config = dict(
    hidden_size=128,
    num_attention_heads=2,
    num_key_value_heads=2,
    head_dim=64,
    vocab_size=1024,
    positions='rope',
    init_std_up=0.0438,
    init_std_down=0.00388,
    init_out_by_depth=True,
    weight_decay=0.11,
    lr_head=0.00677,
    decay_fraction=0.678,
    batch_tokens=[8192, 16384, 32768],
)
Each number is 500 + 50 x the weight over its row's rms, rounded and kept within 0 to 999. Layers, rows and columns count from 0. Numbers have three digits each. The size before them is the row's rms in percent of the matrix's.

# layer 12 attention query, 128x128, rms 0.0687, rows 123-127, columns 0-127
090:440491419441455510573556518487483466450564449483447419463625417656552555504506540493551478471522449441556521549509564465510555580492453517454435641510473449461382624514461481494434559480498464494485568566574466490454480503515532526434437481509509481541427567491465462530519515436520614457548505521597523473518480512544502477496590565438548536487484519437465489485549448494475504520501
075:429629448479520423467456491542568418490526395450493568404539456496490545523499556501498559517483453539559529525489510539530510456477455518532493564491502463490493489458515415538518497570433523468549490561524448398492505571457453397525546532440506496458548390496553474467474464463538570408472582447452593491560571530530593512407460546472504570503568496547540495449490333460522495491499
085:421403608529433532504464464454486507481480456567529535465542539593528599506477495490509526416555477473579546414517494568514449517515380491535476631509464489530506409536429541435568458466487560478524587538594497511452467486453593512406474480487486511552512547460517490399506424461563500535486512509502484440526475404479524491479616484444510368470448490483468534573548487556477519528496
097:501417461481526620580436477518503515468489532459518465444545548564499511514487490485579489477531537527525542513482564462592448562456504438393474517564538443514483533558466476480494519501556480613505499468527450487486473519523483538458443495515501520449488586514540507516473524486493650490508477543546384447528497475430546615578534373539485372492349481461482507564590487498453566498433
080:473486524412489514467474508532474527443507469418371522472582486652428510466511533537490509476412596422449550563451452515503419509516557540463505578509518453526538521499448379431485500560508545517439511515498500475482513523531543453531486392579498545530458586419446414536485479453445583533523597550589588509441470507503460473552558506468449447431438519494505579572528506505569509513482
# layer 12 attention key, 128x128, rms 0.0669, rows 123-127, columns 0-127
091:483558385509525504561406483495450468500603500518486561481554455601506537536470413445538505533538560526533565499467518575532466578418550525411446464436512513599515449497504497588575528487529467521435487490520597592493506459440503547399503425465539483526525527462516530460500581531505513452559442466438495546507496540380502449485524553407499533525455506398484441517588576400521519481552
079:433557494627469524452501455492466555470596502469478505513463423589417545562539425441578473469448545460548525504515554547530495430434602555481479525517484531622483475569535472607522517520455496366457526598512515550507508451528567459532499455509562473526531561471445494469395484490439527532467367464475532605561552521435498515490516469461502449492410426430485518527521525455495502497503
087:496547464419519459567356524491507476550517490439553510476472586420519527469468454539561590476482507596463481520421529476571486533555486460512475516660520609579515453547504444495609467548528545450443499470564465529539553517496454527485526563522454512500494487534484574466492490529465485503466564469370545495432393556524465480457508508422485534497342458466521434472536496527450446518521
091:450499549442608438556512489405473400501527489580526475424488585500521543469425510548547530483570531536504526598597495462453449560603429447496518443432472572422540473488456599458498465465631528548502458479518494505526535498459582460502456501465405512518449446518551636546524481513566547451468568450458472489510410472507534453510573424485492534467478514530491500530458543481482508605460
080:514534511486564488391459500544487518580445529573543520455473482603427516456545457465581511534509576531435517485618490626442506552513518535445490528505522566601457494417593473496554563485508505548499456427531514529562481485460479507536474489504509430467542419519430525472472530489462516501482565439400407547559522431521480496447557473450450567391488501384496494572573537441459540578547
# layer 12 attention value, 128x128, rms 0.0608, rows 64-113, columns 0-127
089:428563331474507430563483475459490456507464504500540504479469503533526425473499440626548474544391493602521440602512527460398526452625461517516523492542492524492480503515501443495583538492595515491495471513494548605456534544513508442501545546509508516581537480406568505575489505451445517464444519471372489491594509621515500432528493501456534529564511455467454440506487493547523442494510
084:433541433564576474442497536392473493518506516492457473531503509546526470521485457450544559512505523587497489595516480462401516536509537519402519530523459570528528492564422508521558577570458500495509438459485562570422572510545486444469568639496527482452510594506506467533397435442444466478496594607474378421509566543531472447632551529492453486488496441516484508515533450472462496437491
095:439460467489556623495512503555520501439544559506409535492477508523500550545478488460530475548500552447510477392507485504549498459394399577468466484561611441512467494509518488481432548470406477472435497503486491481518532449517647506539471522490498531447533633465587453417542582495490502501561640527488507549472547352520513535514482424468495485534461461527426540563501489526473419516462
104:471550564626486486581513532486485473399491552469465428536398506439493476540493503423475452542532468498477449566522496416514489435561390515492492496532373576551576450503466516510461475457488494442561515535426553507566521519483498487495441533547523558457514484407573614431553462574391512540514504454482540536574521401440590476513489495485521493491466551556537574506619486495519581463507
100:641547519515415463448506503463537480492443510509423457527527497572479468551562453589510499451535464408482606383492509457538495508553411627496501539566519443489468449523478467508422477477529456615529559577590548427419494506484505550468463372546449596507536490501510468538516519540511463553518588539558437483446518504493480461576506492526506496432528467421390531490485485465549507546510
101:464508505417497530550449473442461531538432518514466416469501499502487515476502485512487558540507488644391504535492542509513561509584528444523495591385536490492532454519548504487441524606456487500607502531544482432541543564481450373562612540489539446415457391471496495498506499543559459511485528508497496491468670490432545526491526545424498497534471505420599544481408483515489490456550
094:591455505484501558488398496479522539570529506596506615537587486461473519484577572499514423474522506460480476320494483464554483405450570571485525476514538494429524447471426498493468462478549462467533519479477420429491465435469542497588495446508469568556508525504541536450590507549402533471532453540571582537542424575481485432390443512439528485560517573529467548506454493553468489491535
091:545396522436520538414577472540500523540497550516478571452496509539502478508491433517540458492542494426518596514492536587466488578387517475534485452504553417490410385578472471511548495570560465519443518421519427424458424501500549448516461559449439478465402526543492511584422538441496449438534532498485485432500523639543558542489488576548493517482538446534480470484367474569537502493461
102:469498445461556454369412483559489519468446483500489573515578497455490560532552468492511591505459568628518441608478527544581521457391557472481528588533558575530525559474539474489452486567491549503583441479483460501471531428453487449549548567428492540423423436470452445460495504564592464555474564556469471530393459465543513572519544505527474452526542436461567467469494488508483443456554
100:636472487514514531584466460556472559412531443480553490497501496560533436541539456427553498473602536460448514437517525441365490553507467592555489405498500548502463422519516519500560544497523493550586437491462580435473567616517468482460559543537468430452454554556454524490455464438515443540518506476537404471479570520524519509498489542498521543407465546400493509519570479436540626499464
082:534458494509619529492456525522514420481520599486354438518438484512503504529512506468514456482515573459511484567482546519517481510538588509489502556555529526489510469557445460490539463446448488455499508464407417490531502556485644548474390438471472562457545620508591471440451532427449527548527506518502490561617423551480578523537468453558446415521516517579383436529534454500518531496493
082:406488511464437450387545497495502515528457520495524497517570493451500520498489535427491556540464558484627459426525524668445521535583513414482497559399540475497561559473511533497488376488385491564479501555527533489585420472472458524461530454535515495483499560465534558429520521533474567428489495559489423513519527525532585536481493440418489484484516472579483513460652552494463501560534
100:463608501475469485571462512511498525475416560500471450488498494365447586465459515473478499558419477615469399569493507463484531513540488445571506538467438589498551544472467528487536416545499530504532481561576557510555544547555458449486619467530590450419474395430543606410543457602566505515457541530503530481471583416463529512517531491528464493501479463494557535478573498462476517447549
107:492504491538502479464561515385456562430472479532436455499517478585493573544640444488493465520466483591394571430463487612487487570476499512430516503525559569476530515453479496521490424449447507461514470585550504518492476464494488463484531526530464603515557613424624392453593441533527465503531439514498412507515437468540562511591517458544476523516459454532476580496577482432485457520503
094:574509540449485587428495518433494411585531513468602481516513515540490503448444500513408596452453537434540611519527463505573498498624542447511492588447466433504441458539525520509506557457548523541505578503501491513501432379532536617538526479480431430451479442530409512546343465465496498490542438518535450561484470595479438536445499575479476437484498460468528450506452509468498521498487
096:487562501456465446544534505496478429503485531449477463467478518496497430496476429490420496519506424501571465574476493526500549574641430570555492600436534456499404531471600504484539457516483512444551517575552563540502511475466400515527468395451529447521429355498501530518462474571623512519478492474532499524573520461423675548502554510484515497552541495462526491433435517520459464529515
083:552503476451601551560576512496511454504523618421559467421444495554489490493528464385422549531549486502575628462538538433470471543487503481438512558502478477522500456479518567520535483556479458502567531385482498496515432532488554541522455505508392477433463435572434455432455541409508446548505492471478502545629495441509520542533495512584436473431540422517469513494592470510441576578473
108:520480444456524512588575501402490578512569476496518494545578494588520506482517492465476429471570473471573518528551453488352465539476471530566511439491491561477471502478478572526628496522457460536354486403584549589501487553527471464422418520479438425488498532505496463530496450381497469414502499493467480449554530645551472519554509539607481548445468455518490485500497511510479514543522
094:596518527502504545457381499506486482545508490501504587515540502508519481483437634583507547445538535617452444560496519443612495414470589514485498489493569505473471469542478440466522532534507510483538469520510443539457508339531529448637548518486403531545510484506495481524455474528396507502514477411463524476479517605490495480454390523404529526621484512465444502547471478523538562476470
105:475571463490463472481555521539535432550497514439516425559492512539525445482449513506471483498514497393570463708491541516417523608599506532539466537463505520504399536569553457501564501465489535538487517516558498571444563465467496545475388460467556493532566459503484463531425472497616553571451568446545437507497559535466433559548452523507519507469487441451499376502457506467454548442503
093:602486502487530453619431463535468512465494426474458489455435501533509443497475510502520552564478465555465562555489544543494539547520493500519511517430459562523461487463519441502517503514541466399535456489418534490458555650550442459506490694462515502440460398464535425503528516418476465518456453450476528414556614576496516515464573502441476448483520615423586533530473516496535488472492
084:489532520485485523444467512514504489578469557476474446517449534526491589478357548439442569511488461546449434518505513486508543522477575401556485412580527436538529493498421510516418481530497473529463505555595441469445482508516574546558511486539404420391508587502550481555499509558544489498488566477527394518553520334527461514471532495430493476554526396529391460499594471483483529472527
105:482519532470544495405446507447489436538517462525436510536449490550522498483452508538495519454408574564462468551465526543559519528523551463473504541409489577492474520525512439492414537471452558456524471523381489540537577606535495610453593581478568543471532522443569417442475523425438526456553429601512433494545533543468486526545554433428499466549475550482500454523607509420514419388487
091:542397554541509486504436516481506559469511493590476457539550487574483474534520458528542487477486563507335493518492478631560480562434484497518508431545580584449568497458480476529433470403483485391507472528514401433464482548506451483408483542495464519506536530460574438480579442564539481609503431514597488529602450436488541507476525524537498465504476590522614495506429459499509535474495
088:527532509484481650475551495567454482552514532487493506556448490506552528508557515425463513499581555493529530495499603469392491529567476540500499438409534448486498510405570577486430544527475514496601439486505439478530496520427530447599575512574491487491418559594507453428439488450571538551549449415448333495567471484474473522530462492473504527426445467504524409549527504453486515541459
088:585507534505495526416561536441450565431553535423433580548477505568519599479483458548492475527545483486516640470543490470431475518534475459515514486547492573466470491523520418477528480506490466653467501510477548436562435475485445586480507518548439479487414478471600504466505495473509497485593533529513355472627512425491508571509531421484550531501538395493446555510614485475505520494518
097:390445588580477482615640557502487594441513498528412442429477499436491427569543465480558492573609522576519453478506473509507491526425459542487474461507459504538623460479441533502532517528415451458467510505513493495513490489478429419465537575556510476444472587490492511502543494499471461486504541505508487451519586506505594483577511507583485565417471411590498594480568481504490576500494
085:449511416496505420459396549445486548562510474496409550493573520450490526453433546530468475490457397584503515538457476412455535502427512579426495518447559473519488487498468520529459434538483522524438573566499512477469668439567512479564593489501468447485521508480531563575585470480494498444519598545488542489388469577426420420498538447431532553571485542480472510450540498516458429475499
096:365471501459461511544482525399479487519499460609451527535586501477476526432427577460462441484465517495446422499523435428527514499514482456438498444555509495476502509445483533524603497509520521437409574552556408565561525554576577549437547456507537495512533514483475616540565431519561537404491497506570551477447585395514416513481549513456538525480430458523484539487557545434453404480486
099:543522551567523385445433487568483452477500479484552453484433495476472424505460562445493462457483543617519435603470562529566504488439466522473487509574492504519441471514470423494468412510503530477611481552381428530545561604538511604526576479529537522467496475518527535377570511510529510587444461491489485569474478555410522468554533508466495483565472572479529512524638462478506580494531
100:565514542461455455423521509445538460527440488517398528584576477414478503483485506560463550556401529494481523365497481493554490529618494540505516571508508485491487540510466448506504403473448529480377517571461445546493534611548493607412525405537534588442572495486444498528510510520560455542553428620581530504470521577490472474439512465540505461490530518474424544503469514448508409490518
098:504472469444495440483518518463472587505463558521588453482507487547478576517557433576497378467469604614430525419490520564497480482384492490504511369571620511484538480439450519524494516539484499475552501524481434414481465495403496530493605514520401471542530544436487475485588496513554471573475485520487495552609394467508515506553526513546474499535440429518546456497551434562492550537541
110:440531427474485519449496541495472449558505411540478495574495504400489526488471499549475463526438583540533402399471472475528499481532532553494498561557496519502503556465428521490476530498456523595430501583440433498537580438500463620528568460461611480445548504414435471463497535583521522414494421627568517589572503498434587503449541432447535483511474538496535523505583518547416478455531
098:427491528569549450487552492483463470525517483491378423497446501530529413519446444453528487428582573524593512510513504503487461531586364568438492538535501542498459547526473471507558510506402488477466497542359475576583582577505484486408500505524607554556528590530470383519477520449485547525486454600478453511519576520489536471592533443497516499433462591520513509499540524541482459529503
073:445467552506489422595436508495546494546489478546517442494461522401474471497527498451514494492467569576531407474496454574550495508373578486487487527578468514517520492522401503508541409494573506400416522616567495579464530432652520564477489532490494489497611576549510513517521515447465483494428498484512539496427596468516492466465469545431474537489452512548431546463602491468548600523481
092:451539453492511423572547475546495463400442442445517438465515484497511405509581455450537450497470585555602454637477566565436505582538425576527506503500548564538415554464491471520526453498471508477538461499535509583457588564482519514387495539483515556548472484454430454518528477552632477535401539482510507491449491536547526480605544500595474480396535505458500454538554480464504536500496
097:510504538504473495382577525526515453543422558446511489516475483437499480482491497508484612552427507581531503479485512538483494504646534401485512554584465446507592480607434450484477466504490522460500450536337552575505449505513438493497519480579539543502485495555450533540459533487450470548526451594468412500412555609529536446533449514551492484557559387536530497510569511441485426484519
099:471413513520556494597423517568491556404540479539485545508539488483517507555595483466557478503539553515527446477498500495485448471425457550465518407543598510487587477422443487501584448483449496458550466459387455508518481413466449485546520498497444505575457520525522547442511454586470512580519548372479534613597401418511618492466460502484474512567509574575513442495560485526500542529491
093:507402542464524498443537527571528525479464535524606473448454503511478492494599511481534425507562509530509454504507497495506499469485626507485503409553575375498523431542440506502561502500481506521609496393403521344515553501436506391528513549471479580526452482516475486519590512545508524464483579539526544577517481391555570507449424532459492504531512477554454389465482527510456528422536
090:404500588538505487592511510522451531417501492424581507489382511471468590536573399510600491469575553526515540466497459510492482503409389569402483460505481531514482521493469523496567501540448503467483504483438483530559600444529483521431463506459512436543485586492474449488477492482447510454467559453489533619464512326564525555506535488441497501508486558509449531584470496510530582580465
087:535484543491493589384527496490562527490509574545460510622595497498529483467508495492482438469516497432450481465518497451449483523561581419556476582545491530457541540568441572491440488434570542542437452454508600526541535637501514441498565455512471557502470564525475461490408463557473542547534396579514446457475570462499578519498387483613528516524525492517441510485463550466507544393476
094:491493407471520503506493513548523459442479508486510571483556514517458503508548541508514417452532516492521500539494526395564502410496439572485493548578590465455448486539498482490476542546586515517537469502460479479446531369477486482590481414458414531637515431507428544533491573470428477524497520407380617562509449527488494434478427495530553532604495531408411521471440514578557552526490
101:542504529533456506453507533544549505403424547490437497483538515484512496574552522432481547526565429444496558457480489433469500536438403573534495466565419419530558460475562524506455473494430516535470516535504601459411474473429515419526515392588495447497525535506524581486542499609547544555587649447511455520427493353498537428513476461529525531491563473486447469435568543525515512476488
086:538606578521464489454548514497472510531448535516461481586575505483502460531358534520422465499469513585497570451466513464534512544547403510636469525472446470511455452510496519532481483522444488490411524508402489535449543526539530584502503530542483459319539465433529475563446531565488513516580464505524440518485574637492410509501507512525492449548457485527548507534550568411541461435525
098:500456508507513509520515501458516466482428486466487534601520500428478552499567545529582548526410572569440566330484516540508513506480477445476511503598555490518530473499395487511496530587500478484363476551380464449485479612536600527415514478476525511435511571429468530506582518541455425500550507543480559481450505615536416441469502525414468469512558513486510547548523530446506440489532
096:467472524466503495514528475494532508510552443537393550532544519547510518481506482435475481433645519325522547460525518429486470493475430581423503498537556486465364532446514469520525540540518448549434582431519451541575549521472581512446409452473569489550470539590487509544475516490526544557555545447527527448465495465485382500486528514495529511401455544513480475522370501494528391543515
097:472496523551485449506525474543517480452507535446410362492498504440480443530410467542501560498499516533524409494493515554529511497572429547468483577520533472538497473493507453478509518476466521627560584642476498524512523462471523582358536399546557480475561477455423460486492524485463510595473456497581444580458495412386456510527589455581534536505417490483536501512503420470560525536552
085:502454592607502527482553476471499489541529539500486537526462494486480540518469499417508469476537501364421627472533483503494492507434483422428500428469475390535493457493477545507609530515522445463477560395458524439610464533445562546511505588482542533424452503492513591467476460532494488560569611522576585462635438487552449507431552565499461436462509520583470511496461507502520483492519
112:538528461414475418474464517366510474543487415519507466510552509524503499481545497583471497512443500569480471447470443548523536507565611517496532515497554485489438523471511420519545482499506493478443562523602538517477575502507543546374502558443527562486533483436559426644534486540612517420516497543561503464480476478520440486407549523433512463486466437457471404479417526474472360437566
093:538498437417571526487421516456531477552557534506529545508582491494489531501485532518438514497467473539520445361454388506519476416511563580483524540621576454437507538500509517500515465429524527451465535554564495482458479333521579609474456408470482489518549479498474448561461536526569505484504502582535611549468418442464426463386526487533524476540514493487466445510449468498482419522550
# layer 12 attention output (transposed), 128x128, rms 0.0594, rows 64-112, columns 0-127
072:574504523513513572492529481513486505512510534495379465531521298549489503579511487463451460445526528527350635486534486454527455558412470490536477486490503545437535553553411498446437513487451526534510488445461463473517527485511455557549523534430555461455428458562525521509529499513535475420476482541480527577447467504494566615509506514526525446509511467634530608507505437451526506500403
074:574547481509494639460507549511583574465480471527485554484517318500448507484483526509437472543491450466463596460458468565553489541506515525574523378521501535410422521381502478518549418458486518520519464470498485451488453465503468582462496482483492453465455536500493516525602610487552430532503529478430559553523571475508540495406440540448564523572549555549489520423416528480574492472478
083:527460517482423424515567489390382438522463498538592515475525523474529562530498567504484462463575444555588487515467492501418494590542529521498530442495411493540546481539475559531587445514632502505537436479587475472411513542488461516507533474539499463586537522499466577571503361515560393558441473372505481546507479461462535475470485531506541446415535581477564477452519472474517518523455
107:476449511390489468467526501560503478578499505507468528421547552595462531542482435515523468438490624477509514453465483449537544571417507539514572475510601499450442548501483495386520575479506503497482509471533545460427527579477578497551551520528495448675523520539435418487470530485554474349516507390486403512488447485575438508486498542510421491496572518453505549428504498455534458537498
090:476387402475477426587500487475484566541546497436561481437433476500435527530553553446473510603477551549563413496477489524509588544498506351487509497406579575507521495426552550480535507574409557447497496408521418513485483572589510456531551559481599362454529546425513562477450548493513594490506505463435481506485527498482548520488452495491505463543486564532539456517543501485536463478494
092:527540415562543604472564456507561570539584492556513497520579283513558512523537494506512432465501521430563499504506531484461559528500517460441400406559494479560535542537530460531471580505491473542462483435475469531488485459559463597406480427543515427485469551496527520469502594444491443462478503514421506485545453535490492508505500435524618487552452484491404562488504536494485566469405
089:484552615480564459595539444582332495435493495441526415493484675528551528491466437464471539488461509473497471605485486507464448519543524449495451579486487486572574551566515507536487514590486491514522537544566536564550545550499494467444503496435470508437473513455489502512423467520527513553419498532532446459469495551470463567483602528543480529451378458405481442486489551476482453521443
089:502503537555470516560499514437473473424393470495529447553498343441535504462512554460478534491466452537498472484521559575519494414646561555480442569502420501450516540432531525560496462491469426535586524574551474599553522485524399498468458484451464505500567449489491513453491471518530520676563494501541536505486514377427493537482498454480531389491540586507484503553521453527506480478541
092:537574451521555518567564468495504545568545500502496449449452484500581441407409550515487457545535502466468530520482502519519544414544462555465438284516454487526508441486426530591483483487509490615437447448477584482509486505543455585426525495574528532522502449531543584496560508447441532473451547473475591530527455549467434427460508540454565624531455523468512538485466524505448472460547
090:412476521495452444464519564460595483460473515502434521598456413455450561483479500544419494488443468493630532495463494585553457509482575528444539519556469502490487521459500508503495516499389511473495557427534475496517438420439551435486514428513493416592621530460529511455507542573487572530544493516512498414566527455509521490466480471511445413578636506621472538557446486535442420524466
071:504470478551437436500535479508512468500467512486672536471547628536471621458543415523552513463498450563474499471552507506498551496533439497510504451468466464485431442445550569443545432470576424481475486616544499496543560505500398454554505580469448484582468449519467495510561449508585469522526487384530530462455527472494449517477558577528502594471508590444531572472502505509453386451516
066:461469484616497538547503508592552554485528473572632507463526587538509487477531528537440415480494464515514554489515441422478568490423551498593570542471527430562515480490460539558454553576621531464473475444450468432484637458462536451484449586555513538392550537532455487465476459459499399488426453444531492529476498476407430468495548525541540557469414475466519441464552501531512502470477
095:505501475444573522422505490488534543550584462571498490451539446582518453540507451547544482450564548421513536506509485464551577555464489490458461450540559456573519508477531482553464660496506499498458478387381487487479480480456500555455477506521468559544521534558472424592594575420507473332450497511410465538524436547551437414480533465465534567520485467471460540483459511524592479533464
108:531514411500477412553506493524505509547430524473515497492446552499447476498445550553448525558619532471639492479514385416554542522502530490469524474489514507511455483502468576438579514561543481462501447410457431514489582576572470547518574532506461498469457538524478508485490598517553487501460545473491493537495444487470424434486467562490571459513428573536538416351496443607577496440400
088:369501548546480522492454515509606494478516481405496549476547479457483501550558502453560475601429389487407466436475547548425497522412493510527486510474548466511470448460566446504417382584460499507483456547457538565559469501471489463494429600441567556452387543442514526498527544522491532588582539553447522447555541498541525474528494454482512599518512446464520511561546549444480566480589
088:508435397485524567435474514499594602546486567507512498487529494516553557537541599484585533545471573495476454416519518446509549472394496420493471463493511466526581490425471467516429571511480507583432451440481484490518478583543543476506496519509543431480528513530450457477533521479382527427479530485460480507476500492599436442542455463506487498405455529441502577624551410505614608450482
072:378467544543388479450504525471593486443444560507545547571511471441410534442481531578599511439472436540488394440499475523469549467476507550542482479502518468502462447481531473510537488433481493399542489572540522509494544484508484436452500528471488478613500540442523540459527472610525534539605539459516460486480530543530492471478442572447507519535517669415590499552500424502504527417577
105:525449536452437451495467503522539464422402534528530479504425432400423505470489492572502544467496469529478525432511465573524491487546590558502524552523458510483440526510518429515473502413515510447619542562515380538549494435482468499539487432481448501455586474533576469500570581527522485639561535563474520475467544415444568451539483468486537450518523609594518428587464447552535533474427
085:437598553486513490475600453443423495479515496514433484464537451508508499451516367469519488575377457446463597526430498586456452540521439520463455486519510539492529540534513596537503455501471486647473518560516538519572443579508455580451432488416553465487425442457460476575467494489526510564500535564526503450565531482518498589534546528520480521479398395515550517460514607466476488445476
109:482404444514518542486454539403562529486446529594501576482576529492502540512457475540582475563453457580464534347512491554539483501444509514447580417519499505508489462388552545519438508477495445537456454523400506526544418485542516497530503565495579442414461417537438496521507524418408449452548526498421564468494564480557501449499508433472471523529549528555516587633475532486551523542522
084:501499472477482599394509518560602505505528525479480541610525327427482541465506441487464457396488531455444489548532514450560489422544487516484459476557525490432482455542506490516446555507456484565556502477549563502513504470385423475420516346598550486549463531491503539499426487585546541462520463560526454581541421470507514515445508507560485529524527481589453539446525481502417541535511
064:474562426475507567510492494485446546495477519548596571425543398512485430490592455492622453439482504528587451504537529566454479627510505495470510461451490468525564464482602459645583485534527566496443444480449482479488494502552461441505480517528563577496430511484488488513536474400573445545418459507552494433449572598458509461442461544510497518455553552537509535445501514580577532448461
098:561515466592534546532468490606568545535567477395543536539547462538465512507572461477438506483533457442461539532549519421509456502467463478539520390547570457526446467496495568464506442554555465524476401495472577416520415499400458506522447523594510469465388536499423563576534496498508435484437518487471515539528410441515505496448513576514536610497459414566453534442482571487417539562498
080:554541403408512486540531424495470431578387506469487547505429502499478550493532498493517500526567573513578492496505410446502592445623556504390483522488458487512423491503487530430572540591558443549488481511516549632577574502583487446548554467560400540488466533495503488484465581439518512477475537477490531436470496546483443420539539491493471524532431515518361455454509535547521453502449
079:427487534520519389499491569473650498447435497482532526511549547511476554462404486582510454414475445545612486433528426502515454542469574519497535532534512444573528367511473526523594491435447529453393467491465517467604510411515527492449471467419515461537546437497504517524450455517455471490519573494637582437482570496513560521463491452511543500524569508513505535558521495516450577453498
076:413493474494498357590467453521525436499411441433540475549466498517484502536557492427518559412539467503569460474545472521567549512449550565503525478488602441469474495446520613588490445422530551400514509440501437480536525582497575470498487549529478481556503538453371475473526571573476503507485509466517569490442534494505518476490472604488448437527518568572561448519531442527511527470362
093:583518448458470562440489493489474470510459498587550445457471427543453514493491528566443492416562550492597516458463447506483590546607537502492569537488502501405466543490475525444553540486578509450505525490553488475378532563570609496519469431509433475606614555505511454450464527492528460503515449463489478532510542420474435521466456526453510393533550569502486458420528449561600393517456
078:555554494549505542502521433488386586484556520565525447429482459524551380524514507531549552506595524432453471547506535550515457505540532424526470427524498561486533597557413439564515453533570520479543428475503518510466345527480499533438484414469534544459492462491484452510443548402518461589410469589456430530567536448483493541481445572520470554503478508504493448447403530511576544542458
089:540541461480518513469446484479441536526511484490466535446464475466568451596565492528534557568572471490478591531476521543421493573496565454499454599536547510572501624502485451540536498519573459497561414480391472468474456454503465444553462448437423566428442602547532433552511538415490391530474425601462468552482465575478468397516475446511503530486512467489498422451430547544558543531458
086:473450494536523556554595525531516574585571575536480518488542508579503494425555386608521526530506495458443471504548502476510593463464467427473544434498563529488503499528441552475500538537465441511437459439520634434460477516480484456510462497499539469590432435497441483577472522504436543386502523431536458535510448466512406500462441530513459532477535396467465555429447599570478398492563
093:575512441568464467518452502560486558548639450429571510411466599539448544553590522469450565476555475518449469523498522492494483465477498410540494542480568493524510497399556474520509486665560493495536427467446485495525448534441468462521507554444464521392403625460519565511497514505514602457433509506521470514537447566512466464499538452486480588506379477485499438450491495465533510472457
095:535490490543545496578583459474470439505438536529437483565398400524473425491504571571549524473643440504570390498543409453473564535550526496427443548450476497520499522583496542518544505478517493451476482450563492581492594494638483486541497511442496513523521428517559542462555579511517476473457551466502464442394546528413471464531526562467509457487466530567425414482499529573530443490448
106:590448535566537528536486452568488567527560537446580508450498578628499507550537556434459565471585432481495510498535519480451458513465491464537565524427512429527548472535547514571419422580555521470431435413498546439431447568443561527505477517537477471447470570552482518534536475483431481526383516536457453468508494542481395472479558606474472582498447402461439514491494497415552489559488
080:666500420512419526476560589518592540498569520516590556512481500529461539521582549529435536553537508534419538457519430478446531468460538476614617482454558495439451460474494498412530441461528523409484485530574538339447463500511514518566523478485448355466487509538499557467521499556468445505483534459567520569494487458519520515478422469524472492482491492530450520455508501491509544512404
062:544573494518442602432523474514399492446503536626523522440504465539462446500530438535464537561455500475439517510471517458448518501538507453524516566431436579523482512470523627502542533572503454473531531460505518497413478527483500527533542499530472601469450574486526438550476483475595499545490427525438420521616498534520364455457493475504444486469512420511553518379470573605550420432530
087:529405428454479504432508615474563552561504592549494549549470471433433542485429561614461494570578439500456523391481434526568568466470525477449516458547522527466479477457486560506526578474475522562457449493428560428436467454535463467546505503519568479502593441572578537475576532472444561422587480498465518547473487475474456450490387443453465550575500547537545476460485477520508432518565
088:547572494602511526539438544533535486528617413528482516394532527631489542572503422493423473481525491511447532507485537489539511464388472493562554458426512516413440484400531483458485478596470553504449496504516464507503529521479542524514493626409500516441443588461446540484509464520485579402451543457543562552564445505529418598455496473489510509540408473493468521409503452523563516480475
097:512564579420479442453627479430438420541398521512511480476405593524510525465414487521442515490539546468541525500492441530518565460496506550510480528527415495510534542538402570487498551414498491520452536521622565479499579510513591447550508501472447520637561413484501494430508486492478541476460459496601509426448580522514411513571520599519433487413455521473495496463488493522542446510512
083:478549510533595515553530497448422450488472488577442535548546501512524513477344510554513489484530517542538454497517483497529515536536502521467454477529426533529493598491580542506445546519495465512470506620515458519442520479500578501488427516486436490582571472505442544387507475472498465564434451509552521459381493574431439573502607530511464488500466455434451546467479417496480341630515
080:498492425415489483447590459405500436492495536542458542561482461481537457601463586448457520504513486476543500421480479530533485494537484496582504512527463518486443494567472544534539447388475479431542459498591536402372494469429543508557535523556452499639506435532522526439566550623539521450539509519453498514503550510510517461529417515500501400433560454534593463396555544498513424488489
083:463563528476513415535481508488472472461503432451544480475468603528458577558512479458485550506455550506577519473521492551549455505454529566491593521442467482532442470418556504414545540584468496588502563571454392482558431424501522535466447527436481463406503608527411518564599476413515466547531536508498527373548403502541457517481607442485506532517427521518500548584488433443475487510512
083:506486566480468408507566418423371498508541541489432410472428456483541513517495500483523570540486475530478465528487513519465480493465452533493464439506426610532528560587457529492473488397383507577540610515561531490485463574635545567483515515429601458534473414485468480547512439545487518508523528514535493445508496485495488627507512546485412476462460468524572493581593471456450428490512
104:420476491465522415498483535445474523510535487537481481433469652549481471451457545498499420511487617544635465510459490524549472549454499515453554449485514544489539563438414449460581540458553578480485504403535537429495431539525587490540524557488507548650560490437488468439471494458470539469454417439499424511510497522532505533511462562459457429457527563472493533548514368488575526548520
074:584388529466420519548462537516550499523603494476512544355499498534458497470629485519514481418537431480506411474533520586477461528524528501463615469479562430470533513459511397436455507575527514531534411512502538513540432569420497482495435492486589499503437529463500572473504482440563499536500548504425484477490465391470545458454548445527497499491480443557456466494592451515568622538500
089:556538545562472501507515468593411506537631457470517523465488438525481511580504515448354491448560387476495450583509574514478461472499509464535467538475515510451487593579512471573494416513501525562588487427507497535464546439458405503519542554480498581547452549516538617495497522497554605491438447541516463556505470499391481497404525483523585469537433471474490439405483523505473467469447
086:534455501452470499536489570441453527484482486420595511552434591396548486473466542506482543516437474539432466513508502597433490428521587493573537500513479529515556528531508456567538455396455515421551505541506489439517487451515464484530504407475469481449490430480558548487522513490475455552521488557549574513450569459523625478513448348542495533452609598507507411556516548540386566493480
094:506431355544450556493524521434488577589591504531557497472507540521422479522597563531534497491545545516510467476511480471479643504477436407540592450431475500501503514556497519504422483530510490378430467382498515473455530549533584428564508520436536434482507531532516560524525547501513479407498532464432506478490530503528522493494420482446417504465587502533451592431521593553424485483469
071:419527650492507557505512608503528484467455423416528498578487475488549483486495500471448517482436484488478357522486542497511460517541522527559442578521552442503514530474541412517496433480551449530531472578513500538553567504468494480499486489508396521585431499473491566391508533524562457451543441467584461555351551480467560497467549426482483490484614552437470456536498563489461551510597
117:549528414537570550535407499589448588521515515451481549537514538457504475480481570479503531517537468444386473518520500464468460557495502423483452452479529527511539540452554516529428476586533545541520389454355466538518472525431429503534508485540480543388436526494540577421526577425536482564415465619406522569453511594473547443553527469526518590497459475540464475450498467496512518526444